Weights of a small GPT-style language model, trained from scratch on English Wikipedia.
Size: 16 layers, 6 heads of 32, MLP 704 SwiGLU, vocabulary 2707, 13.2M parameters.
Each number is 128 + 24 x the weight over the matrix's rms, rounded and kept within 0 to 255. Layers, rows and columns count from 0. Numbers have three digits each.

# gate: layer 10 MLP gate, 704x256, rms 0.098, rows 633-667, columns 128-255
# up: layer 10 MLP up, 704x256, rms 0.0942, rows 633-667, columns 128-255
# down: layer 10 MLP down (transposed), 704x256, rms 0.0913, rows 633-667, columns 128-255
gate633:139151093134105165111136120149107134152179131092111123125120166063127140105121142130129125168125116102147091106145144085165124136108170102113077117089102102108134121128150147131117116135078141145089164116136111077108132140108151084144161135100121170103116159152158075131103120121066134104105092164126126143112148137133116120113114102152118134128152127133136143139136121126133126138150
up633:119123052126099137127126134169099114114126153148089135143083152094134142109159158160140163124108110124146107090137142119167090107158159107120095139137153123134117162146168153113148121109099118114114129148155152128122122123113179108110126125145118151145153096107137104144083090103135124151106126151126145152148134142102180099119130163157109148138137138124106153123111131146107164108164
down633:102130115127141113130138148175169142085129116146137127131100174104135115128161134157170141151105130159171098109130146106099146129108109104097140122127115158163088136156181110116120113104108113147128081138140167152154128150128134136083146145151130131115133118104132137123148147153177129143135147154132132162179106134127148116141113114113113099171164083102126118132138126147176138103207
gate634:086153126126128136138102133113121105152194121142112117102138116106123115101146141136091140131172101141154152145147113155136118129115140127124128168109114127109089116096072105150168076112163149089121129094160123104098122128130172111113135130134128114116098158195117136072135172137105105159136099161126166116121152153090115099144089118086142117091147130104119143154154118139169127113183
up634:087114132160107126102136093116135092113112121135159168123110100106095162114134103112123152112109167105137096109133128156126100150155120115106129092131153152120138100131102124163103164109131126142123108121143148091111113127156080150141149125090120125100127118116101161123127119143098170112097150105156067176105192110121152159124122127099141083119126123095105069093182118129082151123088
down634:156115146114125146157114159086119135120123143141086110120107127192122126173140167110140118174160112119120118119111131141132124125107151124174121156122141127150136126134182142084179116143126142132094166142130133129110136136125168154128123152117115153155100112114147088116098105124133104144145092170102143114118106143082147113132100136119104135108122107138133165131096111122159120152177
gate635:121156117129141146133170087123158122114150101071120134118128155121120146103114119128182127136135133104154137110090115104086135114124191090137150109099114147121113117127167155099129123116101129152110169112136145086085122104123134127136150102148141153101084124123136121111142141111145147068113124123106122150104116107130138140136109160140134069099124152147113079133109116125101089147145
up635:110150144114133140115112104133143133116089156123117150146159173126144157098097078134128134119126128175115120145132081101091107139133128118136098118124134112132112091147164152119120153068116126144094120106141165118133138112107145145147167104118047147109107084120131133110156127148108134133127131098087125122147122090144138134109130151109162101112133128137149080103134076124108106129143
down635:123108123138142080101127087139139160122095152112117143176161103130154140146157115128147130098107179132114118148160145120165071140140128151166095166134174090104115090157146145150140103118131068069159109117164132144080143138120144157149146110127127158141121095134134116120143173165109111153160125117141174095146147111064110134166136152117152129142151148161150178135151079109137124135114
gate636:133133131133140136132146164129112117124141116163142150087105169104120107148128129162126132150151125117085114057145106132152134144111154161127124141128114105106091146130122112134108095137107111106148117149149093130124160149141142118122117129164124146120127115101113142148123160117143138140109073138135153153121134131117106134130138098121133114126107090169127155105145134114138068111120
up636:128145152109136145101120123093141100129105125138107122130106133146138121124163126094119161119115162113102130102142099119148134157102149168124129158132161152135110107134117140165156123137130123143161125114089126175127160168121125160145124149148106123095125116131107181161136156155143175162133132131129137130149143126170141108095143119062115132144124180139088175089154140102117140077108
down636:128098093107130174125115061088133094148117142119127103160144104130115141118156117100118145112105127115159144158144123097122150119148102067138153111097122145157170092133111152128152145169127159155112132104100134162122130123131110105148135157073123112111137124117114094093097105150110124137168187138120132145126154109165149106119159141102114151144138176069114100126150116134130156107182
gate637:134143112133139105128110117147173135096156116099110149132094150103111139124129137124120133160112093105154138150126149154093148144117130149095135113122133100103104105116154122162143128151099122118154095129105082121137119172106108098123150127206123151109164149087143085096166138114113113140138104140135143134145103124116136136123130152111118104123155088140153129102107110117152137135125
up637:085092148138093159153116117135132134147142153128171124145134145118168113145134128181121172089126130156099149152086166123104095091142114100133132130106109115150136154151113151079115101118118145108097108133150174128105131101137144133138094100097156110162137152144142135080119129174142126127173115109163108126112081106164108147165169093091117089116140131080142127106131128109111102092129
down637:109172107105143127146101117118118124093105117106123118130120145113123128092079151151109128162096130135102147162081123129099112162113114112091179098143105092125122136130143138097149114126116175128104092126119143123139078087100119166163170089147154150126139153136158157110138130148144101137160115145167150120139103115146126137123121112086152106115149099128137126092084128112131135099093
gate638:155118182127142177128134140120138099114160099108087140126128139163085126074106162105171120140174146142129121103168110140157111143144118122106106125148103143120138152178094119151132157148097170129181122129149124089134140107118127170128106119134157160128119114150116133133112099156154122117110154139206099137133133118113122151119087075139144148128148121149104144135126094167125147104101
up638:137121142096101153142106150135122115166136126099139125111137128144156064157118161143095090128130125147142122092081105120093067157138144106143167144132122079155119161124139146130101100138078088144100103168094132099102137124121180128119173113132151117121143139137159155118137141132121120095124141132101140140092148120160123106165122124146152143129130152112163153108126111119132149132125
down638:131137087110126069125149101146113139067137107122088093119118146120085121102112155105098145142140142146135111168139144119112189153100103080143134088129128148134162105130126105137185159103161108125135161160120097122168079161115114127093131149093091161119128144123077109088086101144094121188136129189115103120139130145146112139084175098144140088142132129139107102135099159092103116129138
gate639:091108068153185211115131142151134156088162140095117117076164136155165136121127146098121126123141131114128150138137133112087152125122133125070090112086098119162177131092135094090127134102155164101145121109129159158148082150118096134143146132109151096096116139118111103116105124142143132123141097148122106133094100159152097124171142147137157152133160154110168089120133132161119124125154
up639:112090120122133142108131128168137132122137120124086159093121148127157086146098159165113150127169120162154131132115149116157125072099158145144120098147135092117141161166091133094092115116135156099158130092137107130150114123179128145106121113143143099136111110118107119131123089123088177100099106122089120146120135146112145122127136107147116165134111157139121144085175126112182131143102
down639:169119113136148076109127163135113105154148117139156154146104099129117160109142132117121147125098135122180096133109144148079122132117094121100105105136095115095132078105161111167129073107156105149112147097134135142149119142129078105130139130145172117124135135152186134159157072123166171133101129135113097138094137164132141063151112112124100124101112135177143126121125100119113130161164
gate640:110133085160098141127111156126124115147137112142085103150125162147102102124162136144127128147110115164145149115141143128129154135136121116150114128104086182137092129110125119122145114109144119128099159090176118111108134123147144110132100122124172134162121142134101132120125112181159123127137168107135131145126116140104128151108126142128114112122119103168135075125163161137148110111177
up640:152144137148094139155111119119154120116122113138139143133071166125121124103087078147116119146110147136144154124131138188129108134141092118121123149052146167139119114117109092145124143115075118091110094107094146124148107153147150132122125114149122114159133140112114119123117130066132139159093128129107127109104107154136112152174156147164114107146112153135156091097148129136118116143147
down640:135133124148105164159132115135115098101132161125141107171104157095159094134139122131133164168150119144131121112108135127134115079125123134164133163142121137135155125125143139116158122154135138162130124114184134125085131116146143110107147129120173105096098139130115189110126136123130096114124145116105121099141137138096134085059129132104144150098137120132131122133117154142140150134136
gate641:130086201133131140178149138147159187048104148151151130101144184149114132134098131167140125136113071126132137139118149082095156104125154127144114105170116123121177147137179170087152109118165149142146104160117129097107110110140086127143111106140123114111103127112161073113098113174095094113118097111105171132112094105141135119131177114198082128100137135099118135096121135155146128145149
up641:157117125128144190106128127125107120146133085136149093121127099126122140124148117114116105163133147117121140121119092181189119138095133112136166103129114154166121141143051143147090138172151077089098126100165156143140140140116190154099167125129132126170188162173102145136144139105127134114163149129165072097107148128121163122141093133158151122120119161108141099143141152117093162146087
down641:091080189115108121179160145123149156081143162100129098112106150168128126118075098126167134137101129114142126145105132069097124108105119151158116064112123104150197130162172131113128104109154123122144134127132113127122129134101133123111075119123167115110122118112130112119081091161120118123102106122120171119130101109153141113119158133129145143145095126095144125096109128109168157147196
gate642:099170087125143109127153126144135131151134148139102131136166124151056152154165131098172112179174134120169154122155152143119156130129107100140131159102120142162158103125108122154143145126144191150157147132096098149143112140137140092118113119073147135139103148154148141171122143116109126116167136142159156115178125102137155117112135090164138102101155157087152151175130114134114115109154
up642:164128108126151104167124134073119148150072148145143149154130125164122113082144151138119103113101171106132117115144096121100152156154092142094159125158107117116098155092166124175142173174109134112125127090127143119131142168151126150149108131162143089160109128099138133163133137124156119122165108145143146130161125132154117150135148140162172162138136117170124094130111128118155157149079
down642:127161138177103130106115117150106135162099115177129132151150159115099126104147121127112152096161104116147133134112109095083153127141135142109119115159134133110118131164155111105121091111126103178109114112109098141130119097090130148178158127071086166088115126139130102121122153149161100116097154141132105089148127121096171144127167145152106110131162151158173143111138138136106134152101
gate643:154074139104150149105168114115114133123113142094146172150120126132107111135114114116108130122131167146119141136110141097125140127130141134137083164109095140119155139105112127128143122169110103093131162130142112138143168138114120073124107079129153145129139139129164115130098117098126089126132119185141122129144136105133099138112112122164091149140113136133118074170135148123084072086165
up643:113130122119145159120112100133097127173115097129116184121156111118097151074158167116167155124120158138110139147087149141134169101118106119104126130124124128130108095135149097073126157164157112134092123105157157137101139149174135095109109099108108169122140107092164121128119139144118111109137157095157134149140092078100099140111136081115134148145112131133126130133134104075132134118135
down643:128161141129099129165119128133118113109155105145139083127121090126136130131110122133137110138130098144189143117175110101137133137113098105178142078136145121150141123155102149172137146108121157124146103109103116126120147165139115148167099145176137102158133126165141104160142107152149153140148109120108103107126144127129147173151127163124111128141155162125131135122131099153166138115136
gate644:154100065140177103144115108179129133117130158146160139106143145126110098150151129148148170153101112110155158092171130130143118131128089116138089148143109137160115079155105136101142097113139142073099094128138119123096130130161123091129113130131103124136195167101152120127143102160162116143147127137154104161140154144113129090131146139099094117097138116158158130102121140124160083113118
up644:124096132179072111165111138112123147088145110064087107142102154108157101131140137135143114138146144130107145167117150098142159157109106153112171139096122153119136135118123146138099114150107106141133117127143163100152144124116134133079165127131153090115087126171101110118113152065114106111141098127118126086113147130161117151115093173140124130134127105142119158190168117136142182121148
down644:139103081175136151142106109142141103121142110156129138131146145116105131118117142176151160115125148116136144124162170150124140148182107126142088123103158159142116124143131142089116067118147123128130134122115147163141162161142114143116149154132120119143102132114112159087102087157147100149159135115181104148142164092122078090132098146132131140131147134164124168124123133160164154110137
gate645:102182151137104118179112135159119147163109119108102110175108118103138093139111155147145107151151109117103121135150137122167120105127140109178113130104118144158104129128118137143156128109124108109106151130164168112108173138118151128097129130120125127144161126143125112096142176153105120087140116153159105139173144090115115109129092138127123117138166139080146148104126109108143102124149
up645:102157137096135107143122173130105103139114133143089070133132098128132101136103164174114115163121149162124105149119129101132136103094154157109138118157115166131152127137128126130136140138134160067188174119123095154134129132127119114109148119126163094121128139132145127154103104131123150108150125094136157129127092131129148078139180130127102120104117155118108153134108111146078120108159
down645:123128093131129171120079170125107139144134117129110120119121111103117140141127127113120097119112107120123082102136123139136167117156127108133133126108114103122127182109113144081109134103131161145142122100108121109126115161140131111094145140121120126127102124104112199129103158149134112107092177165121126150136120114115143129112175127138080164125116147100102097143091143156096137124123
gate646:147153097132184133104088121098113116118133150090096145106076123141164147100152112090129112098141120142142103134169152145130123113152101160122112133159137116136146135079123110182148161141131118124095109127142122133151084140146145138146112127131144121150160170191125141106157146152114158142101090105145124181117133147151098162114128133094133156126123093124118144115169098133120136094140
up646:102151111087162156175142097152137121111126133143142146167142150123195143156142112107088141110099101101134096149097128117157144138090130146161105139150123106172120131106130131086131130098129129134157140093140147141125142110169194136140142125129135097142123129131107116120107129127184125142137169152076132106142101129121129087140148184135175127141136132174131124151111137145144108108189
down646:129131135102118142081110136125128120153126146119160133101095122122094127071052124140134096144114185156099140087117120161131093116125131117140132144082097107102155135152142123109170137128116115107128143134153133119150144130146124120127140120116119085125135132144146155157117147158105135121145141120134142150144147133134103118122118059082106110128112119143155103147100166095139133113121
gate647:126117120142147120134108102127102146091128141130121109109127100128110165127130140105137096129131091115092149130110135104133166142134131065113104117125145132134097108151127139144154137156095109176094120112137145139160142091130166094105124138105150111136111119099107137095104123144077148137107124122158145152124128149157111193092149121146099101125112125120118129137120137106114120132099
up647:122160125108137169116153122136105103113137151130129152115106160120145156144127130141142152174136181106106134133121114175103090123118110126119164116130140117129158168131096150107139142132173121118111145161107120132091074139109131120129108156135150094146170120114114129186121125163167135158115124138135137147150122099090116102121119153136125176176154130143153092109130113141131120112166
down647:128117118152118133151096119133097139119124131135116118121151089134113126113139087125139138070142113120151113124136150087145131138127156085132107114122141119129129134137151112144138107151097158137112122063119137135138136108112178144108117133110090132126109117113102161075101091119102122100119118148125152137111148162117119149125145138136101095149119161132138114164095133129129111127129
gate648:164139156122115107132146163160114108163168036138145112161156145110113140142123141119153161124182099172123146151121119123114134137110114143127102136147127166100151103130077134133155132166117119099139113134106141071170131137164171125110128114145152131161128139120122100123137085087117161122157105176124142114117131092089103111135126153158131141080155138117094125157154124158115148115148
up648:127121111143137151094108107183146138093158145139157153145088148106152112147175125149103135105186113123122163127085121140130126130101119141131141108190116135118153167091127144127143139116112129123142119126136093139089109108137157117102148099147105116083133131142160122135155132108180133132128106099114145113121162189121117145127126092115129101112141135163158139105173123131101161125123
down648:169106151106146155121119120116151085136162129119129125146132115148066136155117116142121138088155102185126130172144106092132150180103110146150125119106125165088124111127113135175126130190120108086118128127151106117131102139108123146088114094122126137135109169111141128125133097124120159151155113148137130120085138137126091146132137170137118159082146139126113129153115113102119151139121
gate649:134151132152104108134124108131156137133111150119161119140126149145147110149132103119127127136131178144146159101106152121102146146128133123127124121152104129160120156116094129141142111108120113129128108167098124115125101135115151087099088105166097105145136142107160121112150158140074102123117119117116167124131118093145081120152134137128110134109161100121184135083165150119143104139126
up649:146102140100109097125102137085126108144128116104138150173176131118134123089142092107116145124168179113129152084135124135119115086126089093144116136170155134119140131160113158133118157171090159133144123134122095160106148121127107155149128126125116135155082089091118147098130097160112137096156111117124133120142115124156108177106120128133108124153119132177107144145105132139118153149104
down649:119130111098107122119115102097145148124115129149091111142134148142152137115130105136112142123141125096091132104092137146143129091149135110102118093143147117163112143117089112143109124156059127104138083128113081114139113088122109158146140164079111144135153103123143141111158118134131103099149133165123146122107181114158095167113137161134118127137107112116116091127118129108120141175143
gate650:140135133145141115114091118127149157160154154183149101158121129095091101114127126124092108132129105131110168164139115107135155122124119075147092098151115142109114119112130202118140105110102123123100126103123140144113110130093120110126120108148098110150128183178152095119089170129142069100133094123140145115152114124143123108143123150125097093140154123111159142118160146142183071118152
up650:109139152113095183062128097110111108091143154092111113157105144122142136159120142159120119097135150112127140095101133166104105123115162138115158117117134114126144140133128068137132107161158137121199129090098087103141136129165151117131133130111118130130152084143133134119161159060092158130160118142106114151115122133088105158144082103084153125134125128159125103139147104108116173167137
down650:072133158168131107092111087148149118144149130150170120149142112128124127148115139131083113157145144124133142143121096110134144130127169110108151129124103152127134147122079130142157136099121127162134131132136126102112113135089113138120157123121117125186180111157171122170128145141136105078134159143091101118155065132127090127165128136118134094183193117115111148144135118123123145107113
gate651:111084131137116141122107124090144121176104140108149145127145108107109178131131114155130130128134120147156107105126112136131160143110136108122179099116131165100118111100108111117124124111159138152137171155148166123135104136139144099156142135148121139157169130126177127132067167124115110107144140135148164119091167123125155121136137128110097154114142104156117101184115157132139135142132
up651:162086168171140111102079149161123146131154143123106094144139154093131106100117176129149134103134121144088131137145134116126141134130135119156117133136108141121117138117112125114107103105102095119106100162130131122073146118142146143115144218123136095127076125141121115125153070149116140119148155141099165114132123078099165131135132156137103117144122090188137127129129130107150143157149
down651:149111129127123128124101144089140099110119142095107135125136127185114117138140108145177142078108131125158108135129149146145148127109142098091070098077159119114141107149084153122129130149094146124134121120115108143121167129141127121115086133127165064133132144128157098155127145121154150141147124120128124146133132170158112132112114128121106129117103132159126156112095159128108110149122
gate652:174122133161103179136131089134068117113180147096121125115118131118122148148176079136091158120121095124126126109089133131128140137123121091142134099133117138147119144140092158135148119130115128105105115127124145072095096135156147118114124130138150118102139131068141129134091145117094139127091075097109102078126141120115136182097104105120075112132151114184144112127126117099148106166120
up652:122145144117113103121162111174129085142112089138173131090172132094123131129125149087142127160120152105124126144140131130129119131107084152119144161106093127126140150134092105132116139124143151122183110088146082179140150103129132141108132157150115165113105132133092142142112133080148141140160159181164126128150135128123134112151149128171165106166133148099153112126073127141112151099154
down652:150164107168151137134117116098100119143153137120107145107149166119153138153140142147078169143128110091148131102103096150125162142137132130129125104132138133126135173140113166115153135136142106128134157147160153069125096123132142167097129177137147134130106111114140123112126098134128140109106117086125093085103122102120094127087118137119121118146092124130127085115135142123128150123095
gate653:156113097101111139085140088124115104135116147118149146127172140109122159104129124135189097135116155161137146116158114128104117115109127078162125150129128095134101138155125132121118102144112126127075129110183164095133115158139130123122123119154105135136132106133120098130129109103089120170119095126180114112192116159168146148123104106129141120140136159134155073147135090107124101110123
up653:105120065107124129074113139143179139142105139102145133126134052170154091139121087142142128100132168151101138137160140116119115149159122127076086093175111125122123095146128103115158081117203175102118103099143098143133164126131126146164147097162131129120091107134138156112185109109132133127102105135136125103147116164137124118127167101191165164159108162132122108121140131165083122114118
down653:119134136166166107154144167152116142111152133147131088110140107126133126167177091184078100082140138085151128150130143150142157136132146111101132122119120131135152132115135069108119142128126132158128134159124113129105129158145137196129084137091142113086140120120137059115122171148143103114158103141121154148135090080090125165131118140137145125131085095094149117079123145115122155162140
gate654:112123147086151126134086124133114153144094140132126139161146157095125171164122144151141127137086128126112162106097136122072115092119136148122158137111105140127152106146147140117096143100150114121160127115115140118159146127171141141120119160138133122159144118116141103120122163115112149133137131123135128158121076082100131127128125139151112132148184074112130130123092134113150119116156
up654:117108125124077102107083094099118121135127159094107162110128159127105144128103139087128152123144136144180131090153102118182117173106083126120169098086134111085099174113091117131116101159092162128088097119137101137143118139130128111153087109145111170085140156102132103093126107107137122121140159160146128072145140106149081147115112107150138129123154150126104155128149140131166111136110
down654:144149154130121098126090118091128137184137116119183167089093154118144144129130108153163110158123110169158139113103131172089126123144139131142138142149153115149097101092138130116104180127066122141130134109109115132152125099145085132151074099143123122107160141144143122111111171160107113133136131146109131161122093104081132106149137098147125123137115060103151164098109104146168114147145
gate655:138171132087156134091127123074130137123172142089144139142112132125108119129124159144160127122169123124100142146092149125131138133148151115120114170145142137132165115141112166122069123167098086064127130146115123097149152135137134137148147112100143112159137136137138135151119142111117137114098116130154117157091123146118121146127100137163119125096153117139100107158171132148107123160096
up655:107102087152115121111160159103178142138091160141124083088097124123095105141127088122134108079136128117135160125111066153111111129131156156146145153158121120129147146118115126155125135144081109128138135168091129144163128119142144108129127116130140115133127140099138135137109113076130110108143157118094129125070111165159154118094122090105106096166117131104114118173153127128123129101161
down655:125120143139083130111170131149147170117093181170111130104107133113110131086105114159179140108104175123139163161130126124114150097154135146135121128133111101121089132154124102095120160117075130132121152117142117123125092124146139103126131148113126180133109122128139079163135145117125155110104169128113110143145122161132142116150192151107134088139077138139105121115150160117136136118101
gate656:065153132142096131129159072113129152114105189109122167109153117141143171129164138125083118111119139160121142118152114151041175164116139134133117124134082130163134112119086139149186162164152107181141146135144118112110060084091106103136163113152146129162133179164132145111160126116138111105123104115126087141136120098156093117102103086134120095164154133134102130148129124134145087145148
up656:071129170171120119133108082137125104124103134115129141116130139100108145146128145117127136139154130122137119111181200101099156134176125168131132114122137131101142129136131115093146111054135138118071147107150095115160113122137091111137166150132132108145115099120127122122158114140122164114136120112154133112121113117150130086139153106163171101160099163123122110135094123143150114102155
down656:101175092106119120159142126115164157148111105107143127153143100102158095158116171158134114094128091124130154164143156105112145156109123142112078138122125125151132112101115109161145120099095125127102138138117081127140115108175161104136136168149129139148143092129106142114085112119104133120145113117136145148136116153139130110143152114149179089141173144114128148159106152129143128125154
gate657:089155145134180104157101082153131160089170145122147089109149111125146155113130134105161129089133122160125122116109143123131136141098157120124155104140115121105107132136151121105147113127117129164130127141109117151142107129109148120128117063150119136140164192123164141131124148152171102114118103150133106119140138115150075138138126139181161135168145107131126127170123122161133097135143
up657:163114107141096104133102137138108144138108148181123162084113163128162152160138137123105141144118110163180154136101138146119128083137116138161092161124089126152092137133106119149099136123109133163131137108117128109111103118136096127136124126110123129117089127130123129084112152116112132142149119091089178169120117127170107119159148120135093088130142142146124131087122125153124092115125
down657:090118166124142111143074130164144148107123171133136123100095138117154142116122145123147119116168051089134107133083088123127107151122140142085148123150147167153117081105126130115113097140169137169161128119110167135099134113093129108145144083130154128121138119125197133144076157150144105093137086149126137144082111150163127147131167099158115120139142154070115131165094148174148135127126
gate658:113156169103073143126136113085183164116149126137184122131080175084137117132152149141158141145122121130114134099135170160094133129122131148098107119081131154131121123108111123109085114124122176154145120133148113098139118130157162121096144148120125082155157158102138117081112102094129179127098112128147123144138163128108139093073135170162161141104153130125139157155155113139071146122123
up658:148109117123110101111117177115115152134155111139116142113123128096108107166166141131127121105125092121150125112117165116125126163109102182152143125124088084075085113139146141150142103150117100119092129133117096118127126147082127160096166136129130111110163135117125132153139158125159126150066162118146106135096134137112116136152124101144108096084114150118130100098128118105132141155093
down658:141105137123106083123137100202088180180115101112088107136205099101147148125089141113122153114155109139156129122115106150137119126154144104110123088116137119183151126139113130136122093111119144152122118153094108143133116147158117141125141124154154125137114130132127157114108143118139112097152142102111134117087118104124105140169138098108080168120119157118124133154104115136100114165137
gate659:117126138098149125129078062131141126158089112109096161147085135092100147155126107120178110183117101156149113094094160091128153114106117107180141106101112156099127118177135156099164110130143092128107170174150137164114129158142110122144089130111092142064136126118151099152151149108102137158109156131151071134098143147127140135126101106165090105086126148118148115110098125114112103135088
up659:088126122141147113168119163116120142137184158112129132160140170146112122139162143119135111165162129138201107142133098127125121172120137116113101108151079135155153142116116161128168099129118119127189149125133163124156086154137153132117132122121156120095131146143144160127121109143140121140144129084104087128127097117138140140153159151160127115092139176129093112153138138136161131069175
down659:150118145152128119138118129124120167200117140131125146148124157122141100160113156134144104124118101157130082121138098130117142123106149121139123121123150134152118116101171098124139121150158139097166164119118164131120170145165131103105104140138135130136133085140117147163112107149087115144043102147126138151118126111101163109167147112130129089102131104110095111148127124137118143140094
gate660:124124084141181148147143111151140083153142120150135161111148121090098133126146143131170112149127131086166132134148105129159163134133118101116116082101079161143140123179099131135147135140112172149150124140101093101129135097147164111120170129114127142157134140129160110145103154160154108088112082136135129143125117152141140125128130162145121112133174144126144130175202118147126123128116
up660:138182145201098140128110113136166151096112153105164129120152167131145134129128125114122141132116080107145130127124150133129143183145154113113132153088094127134136105112139126146158102138098114130101119150156172128097100101139133131138097163089120130092119151103121154115113171107106095139135135152129159078121120125155148150124089096110168121118115134124114131092120126124147118132130
down660:098134139138144148131109097141126114156108127157105129114062091107156168098146071157141142137133067121159162104128099127142137179115141113124078085131181131140112156119100161128158095118137158125090197101115151093115110100093101172164138141107103159140140114136155091149140155185123109108072114119137157138153115103097145142127147125097127121118154155122123149140109105129119151111103
gate661:139124105127118126164093107152175119152126138118167135124107157113103131094146133116172151159105074112130167131173083155074147169147153123112136127118119134134141098136130123141140109150123161142174145121125182128119117122123148126103110139113139126174132129135142119142126134118122131131126131153110152115130125117118106143166124098118122098122157104107148112137131125102092117119148
up661:132151146151157103147131100144109179124129161112107126123091139111149139157101160157134117111150131139136155112099173113112140136126141123106148105138132112139098110155115130148137160150115051135101103153165112090132161163130093115117108116147121172137168128163158101100110168097075088149058084151148121141139170097113084095150142152110105141106133101148092117079129128113160112162134
down661:163086085114136164142117125224118142131118124121147134121102154116122152107155179135144150154118123084092141103148086117080121160120119142099133122145130122127088129116119148131142112127070089145147107151144154125101106143113132155122147161128136181204143109153107138122119139152088110143103130168124124114179123074088125121179127138126155111141179098142119132139110125110125129137169
gate662:149153171152138103119112119099107107169133147116131204085138124099101096126100124132144151127190140089140109113147146135155157094143146142112156147155089129123171139142110101171111122096103155119106158108118126107128097120126172120040120114124104121110126114118141092137138110151095152102144127148165179144110127143119134126147105109124047151177144165132177141163150084122198126117131
up662:099138138116135167112121146053099175107157171134101124134117112156155127120094143177151127158131113138115093110131108138134147095085134078101101109136112122151165124108128159135128105161105094144166117155128118107184133138135128111134146141119117065133166127149159108140085118122104137113135083140141135119147090110123110131121120103125145154099154139102175169103144113131148099096118
down662:133159154112105146123101143183148132136119102167159111177118139117182112131152115096109108139146137143134129149105136174142128134151066140188126126142094132126128176139103089108109119158107099103101102101090118164121166152138145117152113114096147109106139151157122154104140134128080115148135148137143137134121140123117157154114101175138077125110156099112124127185113138108102130151151
gate663:097122164167160154130101102100122128129111088094121165103086126133145100119141126121173156109117112096064120101136136160118123152131128143136138127117122105152124130132108115121134111174152088111073077097185154134158121105145132104129113134083100101202153144127173114127116116120110162152092124123117141139148179102102104118143132139123119113125163073114153154128136165109161136076117
up663:144133155133107129129106094126111137126127111103107138103101134154116149102113133099145135115097120144126096128127084122108115073137106132090146171130140142132126103131154113124088094135125154151155133147124116100150102089115065107149153142105130176105136111162111154116134105145146140148113181150128165121156135139135125125100115141124156135153137100203115158133061133087146126119168
down663:107139129117121123140151163097173149145120154143094096124132129107155132116133110168149132143144162114138070127103136102140135070079088125112111143150101082123130113186148143124154133102128198148168122137108081135129106128125063122122133104132187115121113145078106142149122140102181140138121129099130080151102098133160166142133109146110130160148130144105169125097126136146095098170117
gate664:096127109129135149133160108100155091101144081077124154115109150130077096164161107122120113126126096087171148149159116137155148109181148157144125112130122138137118104128095122149081096118104152097149096159127107134164144158144146101129152111137124135117107155098123129152095123107138099167114095139128096112181108153117131091128098180135142084137145130141133111145120136168120084110115
up664:146168148136118148129138132108088110146167118129174149124123132126103123150114144170116136153098121143119113107140121120116085094097136131119131162145157096119137137094086122119134133146158123167146131133079140160108120084100138154089139155141123144134127109160130098123123163100115115132131121130083120161134098099089142114118136139090093144090151101132121130104144131124142145084086
down664:141159095118142118117102087108109124142143110109160145055120149155101148172093118129124128127131143107122158117122139146140138124165127158144124123168146115084159133078081113144095146110150117090167092102147126161119095150146133130127168141145117134148136121122122118121104146125122141185119105134138098140155100111093089112166135145087080122102127112157138134121127057167135119131135
gate665:133106113125118151122116094115099120140104121120143133131127106111120102111137123117129151138118109126154105124142144126149132125116138152125135162133116124128117126152162114141148119133141122143135096110141149110145164131150162121103045065119139139115147117144126120129119133116098132142069115104148103109118134099134104128095118080145116118079123109173116145139121151112139111112165
up665:150121152134121115125161127142128152157118101150131112140158135121110157136132090143138141118118148130141094098166132103128092099112107115117137133137138110140170161136153157096136138121127101128118098146117137143149116115144182139084091135156142112103153119077106161165140164159137208109172119114094114153141147119123129187109143134157132131140128134122143166152167144145088121106112
down665:135118128141127110148104161134167105150140129141150110094094126120123082174150134119118149133144111150108113137104121133131202128125099113125140155117128192111110141105100118114161140126109134123157128122110101094123112170140098109137129141130149146126115100145156122142141141086114119121085103109132112120088136119162155117145125118120100147118095117107088116111154149133122129091148
gate666:108103155171176121127110142127105109133133128163157124157107112110112084164117178173125119174109138108116149084126129100143145149146190112097129119138086146158139088151114158140130170132096140162132094120103134112107133139160095101097132137146122139173130115175168117142120169136091076064115088147162166161113155113071122148151123126112071132124157065123137139108136102159114114113133
up666:122151127076099156143145158169164110194134136119141140113101153142101125085136145128122146156139109138109143149129109120114117137116143131094076128102120163103157101137104163132156127111166086145120146179123114167134114120063127115107106134134108135123142101157125104122145144104098158135158122159110119135130089092121154112134144106106144105128146125102134141088156147168077129073112
down666:123178139181144144188114128104108120118143143187154127141117105141106213118119155130104140161126139131062115146169115172122112107142140138142114128094119126160110141158130106102144176141172096120123172160166152148144129149134104190100111110130184136174144120096127100102138083168127132110123121111141123113109095151147133156115131147135094136114140184157124130117178091138126109099139
gate667:097151145118134161137133080139114128139116112100165093121116130113099120171118139129148120138126082118123164117112072147127118146133104132136156110145094196115182084133147164082129133142115109127131115139086102105084132100143137129095117138123103171156159158133146110112123120135129095121141120136152142204073138080091119140089130171141124124140179077164159172067152135146098131125107
up667:146125137128117137161154111141149149090080153136159098123115121142085120117141143123170111144107123076115178166137142111120115148093176127121107147108146145154115128129156141152178141114122112129101194130160150117142175144116125115103126159154097106148125138114155120115114121091146118112084122143129105150147129112107114141130169104148122091122147131136084135095158114163123111115185
down667:143135116130122141132176114147166117146122097137132061141079147120146125087128137097141158123148102117118114134128136152120139123118075114188095128115131146157118146129113115094088149101149131121098108093095143150128149135074113084094161135142162141098109101148142131121160078110112151168157154166119133065120070118115085138159137135172140139121124157130141117056143113120106116130116